config.toml
vocab_size = 32000
attn_scale = 0.125
decay_fraction = 0.403
final_lr_fraction = 0.0
max_seq_len = 1024
Each number is 128 + 32 x the weight over the matrix's rms, rounded and kept within 0 to 255. Layers, rows and columns count from 0. Numbers have three digits each.

# up: layer 11 MLP up, 1344x512, rms 0.147, rows 681-711, columns 0-63
# down: layer 11 MLP down (transposed), 1344x512, rms 0.207, rows 681-711, columns 0-63
# gate: layer 11 MLP gate, 1344x512, rms 0.143, rows 682-712, columns 0-63
up681:104114113074112134134146121115135136220088132189100083131165160206157107074158143110150095103091125160130145106134143134165209177139167157068138106122082097099144095163078107159117165115168129
down681:068116133162117119108142145183117119166146160167130096171182124166133097119121133128130189081180091164109090200135117139072091140082153132123121102089102117135137143139188104147160144092138102
gate682:195104140099151175133081095152157143103133151070121100150148113101135105207109134155127151165140119123148102164141143127133145140089080152092145147087112111165113156153108133087096101132142158
up682:164097118140153046149127140104100135122142142140099110149169093119166152133080169140132137099156118117118165131160109078175089144076109172121105181146122108154155110065103165145088128115166164
down682:148191157230101102143152131081145094156138147110197108122103152156131114150127154122166171096106128090142171134122170168190122145120128133143164121146165174115162128092173191135132110124062160
gate683:124110148097186148173145048143139162075053149200192154169116096112135157150135143152130136134110116144153113062075106134149121109098107165162114152118120130098122121133104149100101103123158114
up683:145091182123116135103119060152168113104097114099093108178153114124166112154144119117141189107142160155125149122143118173137096152122155156156139179147055167144122143119071125131061093134122112
down683:118138094255139136131122140136160117122178087064131162148134144138116144106091122167100126116171123119135139173132138104170149143133220124138165122108169110126097099120140155176194075116123071
gate684:123120141061122151117152099179139124160109158110064125159075088126136135123086154125195139152142170148104152139104145136161155170117160156141122108098160198103111108160079078078135170078095130
up684:100088118108124093131172143178132121151100155155128147120152100119140163103073163117179152161129123065116139179109124157107123079182084163118153154139083158075127105192145124110147198032114170
down684:086128116114140116121138090157108124127130107127110128158099159120161138155113133097141146152134152138130195119153068169190139147127135189136126189187099118160115109143111181093163154085137092
gate685:119134127099088110161112083152117115075119185158174098169137096145130171173088146118171165090146133125101093103105061092122123115087156066152157180126118135178101134107169156138099112092197041
up685:036156172057098136140189066167118137196106142177147121126155105154113189116111058126194199148122128131107062103125108128144072104124152094113153190111111110145149139137113121085112141121172043
down685:147091117025134113139166137114130117106159128116149136167108051100143177123081129150144181119107087106102138101066105084134180110107093139099134159196194146118154129129119112132121176135176131
gate686:106101189118079129130156150141115083127123125167103106190110128115122087166153108170069158101115093166088135111111164083114139125164133136135155165197121081032152149128161156082135124099122098
up686:093147189160127100153073174113116106155095052137160159104092133164134151134131137129125146097089162113116136151093106126132073154155120123110110143086128127167093102137109180126092123183135120
down686:038167087168163078105129135070203103114087156166113140121150117138102169146134097165105131138168065157099153122115123147117110094143228151166071142158097162109134139086223088117068128202137133
gate687:178118105090095110132170089129133122127116070091136087111156143142124102123152129120154098138090202094173150111154190137159152108121104119140158130165119113151156133145170117157146129095108089
up687:199106086174138132121101138094114153094168127172078132139128150126072072158120108079130085101104215109093149164130151095139098109109158092126107147135092095172149142164139132160160201167184112
down687:082093112232145123143142207161160145187128172139083148109076069167143117057110083176137109102115154177103100103162078099163135120125186088139104136122101149128155136125096170124107103137071127
gate688:098147136067154147123190148162118157146171133121151115132146157125141109114051148099143175147150170100138122117055096140153144139154106094113057154099123109143114109205064151124126143131168153
up688:061149135114143090060136176100179134087117070114086100185070076164124087088148149097141149121139117090120110129144086104156111204104136202090153038161154122174070172137181056159116143116105090
down688:112119103112061158141087172190092171145120093156131170106145119073111080170111112148129164110158170126162117104110126097099157194162151156142104189128183108141090109124190083132167130090210198
gate689:162115106088085106167122083132081148149126180099140133103128131124101116139153087144107086195060154145136141114137171145164168163076114203134124179127124122143144137183118171139154119156108108
up689:145180156094112128163109111102086139146160179099101110118139148209115171185172080179095138155070150124116137111145149173121122108166129143139134185120147159168144051147124149081152139109133154
down689:113185112067116054093122100145087136162167094100125160148136092137111114088147139169117121077125108124112102113129169071173090136119153144141145179114196107132123095121145127175161083100182120
gate690:102183102125104117084136155090138151129129140172072098103118106166088183139138151132100154112134128134105128114098122159138144049112097160183127113109160117169168131081151147096154143161106084
up690:153177110106062125148218131143153178153052166148099146047055095162096144166146216137108141165177088178129091110113126145082174126168143218160161111096167123101134150072116148179097059086130128
down690:148120113079121096110150146149118157103164160196058115066115108155092082064100109150181145150126140124142134153107116117171140150124116109109183134147100078114149069122174183102160090142108126
gate691:167124172134134131119121121127136109057128138106147128123191159202121104114117110088104076095146145100154181132156168168142163118144168140162082122126130174107136151154188110103121168150138184
up691:069098090163146121134095075144124116161092101138099136128072085089104188143176114141147143172137098182167180155112103091101108149123078098137127157124147092105146130140071166136141143121073093
down691:155140084009120082122075159164140154093141116081092105135117181161127158112120110106119097148100116109172157176151079083041144160123136102143158123171157078178116157106085107110076122174105162
gate692:160179082099133103121071148193155118125139141147066173162142096098098120218168087139150100153157144127084151067183075140096112123164143173149194165109066133082104123172086048148122179089148102
up692:137122176128073166150120138137158096114138073124084117121044101170133137084192146083138144145167114134145073156091131138152127175112134075148087096157162186113171099126118193153141097168131164
down692:182123097225092149139135101108107109142167104074145106128068207096124130102127065192147094113114146139105152122120086170098108118136124149142059123206138146092139101123207108076153086073167096
gate693:126110133098055155172118129096109139099175144125136116145162129097059117083074129104161151147105108147128153111191128126124176148171125120229110106181052117156194177161123197136084153108101052
up693:179171138126107148137157113131087138158106126142081091119064118066142127121186172171084172115180133098117161100079210133177101136086182132101127135133159104111081146108162119141121172079105143
down693:171042160174150150086135117114105157085144092170109104115148137144121143148175157114063163104139175132141105119143207132145093134155174107084190074109094083144114163027129143072125111093135091
gate694:118119103071119136116120180098091128176165102108136144096155106171122076093154147157059170131155148164121090137194141165132110158148132119032097133161070096109130077090093104112124085113132138
up694:177156104091161121111140134170166131087128079114134120106097102132177075127145156160090132113096047069161147123087157173116174098141112124137181123101133161146155113135116115187144158116095101
down694:040096175110154173131106122120132165125137135137099090140168114144147138139164152103124091134100112148122129122154119085138148112129202127119079113081121188071087165053148117112135091136130162
gate695:146127154157183168157193130133155147141098056171157121119097061115085091150068144149202200139121119125065113177200122112107066152152090104071136232138143160024167137103153062129078202122110108
up695:123147137120197123121165164166162141113132164124112124159149146076100131128159100100196123152091145148095115122113151140127163146164117158111087174156081176118147133136170176137095146129099152
down695:138159100097136227111141108146159138121136133153188124134062157126114114172098182123120143122140154059128131155135112121095130148160135105191183106118127184152163152105139103087148119190112132
gate696:142179135103146174060162172125102110127164083204114111147137075140043110073132148154105161142112069195153149124163106139138113110139112199136130065069076174125111108070109098091051123139107136
up696:152120102134134127098112146166161101078094111193139128141138105133085120094130107116103176095069100169239108185123151117160081132156147136171141065102092148134118150124138125079061065139079175
down696:109193154225150133116057108137143126115090116186160112115092084163071126103137162146186109121157134160144153137124109114088149143102134129128159102140140116068133099149100095132099088147138113
gate697:175124136169139134107095110181119142143101114095135136131143180109172127158182175167130159115156196101139116122127069131119153107158087097158142153045111147103129070141119153126110146136141076
up697:136137115095063120131132101155117150076086115066133154121121117155094152131102074127084137139106146181132097123136132161131103102123164049085105136142160118089095135151128152102092137126103016
down697:172155094023139144137164112107164160120144158147086113138069093110176214122141167127170071100158141144185139153177142038118098123100146125125138117104136095114144146119144129120140136153102178
gate698:153164080139124112127158113104145109154085142086036097134102124117155091166202112133119131087188142177140126105118103059180054178136096125148164098097128130112155128141103057129107126120169118
up698:130098121152099093154157107118141115173101125129159136100104102130097134128142126153128027077096139122152102125166113176137089112103096173119176143141153090072139171099121122135090144137113170
down698:139040111255167141135111117075148107107132098177124091144148109036125143136123182067093102125109087154156122124187114143058136106090088086115059107100162103125104191092129133072159157132085087
gate699:104165143110080173136126102161148136131100082113215123121158137096161111154187158154059126085104091082127179097146086103108140080084161129171139139124166130136106079105150088148085129118141163
up699:146112169075149141162092135104107090180112149142134059141234166135094153113105064177160078118102122130116156072119140202142133150152126121108087153093082095080118148137133126121055173120129155
down699:107151132036158113100099166113163172135118116123136091112128117101143120127134126129157147169190081137125118120096171118156178151180082064128118129072161133106125142196105112141170136159122132
gate700:162140150096068185145128125108120138140089129109122127096140120184131124132138200167128116179160154129128123111140092120125083107140124166159102135113161170109153098121149122148153166146070083
up700:157049103091133141019111154077139096180095113182069165128152119074085112117152138114148085142106143155104144097131139090126138175082135127136063134088108191118130140192154147184080138144162119
down700:168124132077065093138134138154115121089131141067123154153179116190186123097122132110146117137155136181155150130132050157156114100100169117134082083104115114111083135084118142138159124074107136
gate701:163114060129105044154118123110125112074089152140072066138146141167147102196153113154129171101125102123124131166163131086129164163195165211193103141139113110079097138146111069096160134131113180
up701:139105098131110166086170127112149117181153157109052103064141158078124135146157118131138146151089146104108092155184107160140121135158141136168129094164161141106152102152138137124133142116233148
down701:171180078150081129083144063204125136149155091195108178119117142112108140111170165151105153106089167112148136124125135222159056179127143110123153149154151125135152142145114150098121115086112166
gate702:124127119161057126188086016117132119171082146085145105114152148147113140161107096121207098159187134083146158169082124103118125112138144148162132117097162116167107177120099077090109129119150114
up702:085130155097114128143119079082109194070125196111129109127101164158143157127193079118204130106120183129154164132116119080112107070142157107110172147130127096175135121148125078092087192127149177
down702:152136097101180145144136147095170097131153110119176102200169075130113153102123195103104121177130176184141089117134127170108142206129088145106188159138127172151154079125099179168137197098109093
gate703:135145136097179141160166115200127142114129153131113147192124171092149162192116154123097124144061180108152082151152110177144091128134160119102118145116054157210107111160122164110116086137131132
up703:149133132163174105174161122099103147127116120134110107094147109123116086098115106151148145118144110130121088166095127109145133154093104128089101160066122092126073087134137070187171121067125150
down703:113127177121128151133138097164123106152115114112167153122140099077102174093134160163104122086115105142114146194202119116130137143183091105123144131145095134128210159100139083122149071133111138
gate704:103109179141175111190103098159149115138180080163103092087173113114167133126139148130100140097119044122117094096158192087144170137175113167131166138106125087160089144107195157114113136180121062
up704:074154074152120133118101166157113135118120082193162164126053128149120153158171081168143081102124160149177121165094080168136086138125145097127100113099089086052142127195068141171122123087129165
down704:107075096099132109081098122208094123126113146101175166151097096144190082148119156126117109184128194128140100152047020130059083140167096121054171123148126145057150097141104062169150075089164175
gate705:169181089146093175174100096116160135094108133169117103134080089168122097216115168165118123094130123128095172119146092204124167126149106102185120119099161095161071176207186155086128124127169092
up705:175134093153136160147095087115100106107146159098123108124095099135113111157127163123186099121090130124165079170175156183128136120131133170163169161101219148148068061136156119129164191168117111
down705:122132081084119105067075119159193154102112105147048144084105138096165140136120161121198127099089111113119156123124157096131134156082178109126083076134136135093103099224123143132119098083123119
gate706:185103094051154161123106132086128146120134109182133135151111113124189138075138097125119114121117140145138155145181150153109142138124188117078094113134132158088172203121099129139148131143072076
up706:063179074083081173179151170077188114095096150116135126152111158158133153147155112122139152149116105105102127103118189129152072089157109135078160133122154150132145112165139086119094119084076166
down706:109106125055122153141132122133093156163153087109096155131149138103130098136158128123087106106134109132167145080139083129097155147138011150128116101132104096126072118124165159175163090073120100
gate707:086096114142105223137087068147125172194123146087128126085120173103133132107132107087080107104088135114132086111103170118217153142105119111112152078163129125095089107122130085099118092130175141
up707:137182164128150141115098127079140083143159096119103117094161107143148169079127093183126092089094156134166130070098154072097069167181101116122163180156163117123141128070097087121154138210062140
down707:109108123139149081112135112121123121128162155132084125082138107108088088125102210114125165084085178089117101134146183087149138075172050101101125146144123111139117148081111117098087178181048172
gate708:123132164098177099127048128107083104095125109157122131156118174111158151100098100117147153122083169065121121107133061141120135121088155126186103107101144144102078142146127048145103108098125141
up708:125111140145153142127139097130159118086167142103135166181131145168148145183101118145077092120129090131099131161159115149108161191142125088148154135119105102072150156171062178110101180151076111
down708:074158139101092124149112181105107111143137081149112136118207181154180145106122145167110116103137093056076091058103077137182115107149095080079140092121111106108132124088126118211125148045117141
gate709:140102140110159180154072112111149124142102114138095055150107163099155132200140161086057099151139115164086086116106094093153199133124163124096160096141108159112079163091174127156139141148140127
up709:090177118143126171092166061109065165164131076199122177066139135136106173129173098117108095140141196179108153145133167092208156173100108119119120122088127101045131135143092126116154118136126082
down709:120166139110135113105118127122089165114099122146116099081133182116133091116141109102100105118170097149134108164103148166106123115127111175089151110154141086127099122132130124148133175153136156
gate710:151141118110134126146179098128135075099121054155127126101136072072153093172085114141133101133148129127097087117130126045113138053111155148146144136153029096096127187096173165095099126109147077
up710:122173155194165157167106124120159164168098132124143164105201193146135139102139153076157115129093137101125142153117187141195177120145164110112100112132091159115140122129122162100159096107167156
down710:079141086128146165089174162065149129152130099142151116100085152071105108156089162153077147126156071099138075097181130174120148111100072153107184139120085109144079128110180139213103116113080140
gate711:129110085121115081154175039142117163107132099137144138117106101170099136144109086090155193150174115117078173119127115155050110113112112120113158144144091100131187143114134173130145092082159038
up711:147118109165157132180115084159143094138129148084106092124173182175204108162138158126046113188127128152143085110063141162160144168118107205154085107117106129140042078134151082070166108174172142
down711:091105109104163053139112129131188126157195131139157173121162102123137090164147201151124152133144103152146089118139119109128105129084170120132110141092119128095161159139152149157133145183170150
gate712:131142087122104108146143164210163077149087115179054106060096120202180096109093142133149171137089090125116150156158139161121105124125110158139134160077167146087137174099180066155106157168167122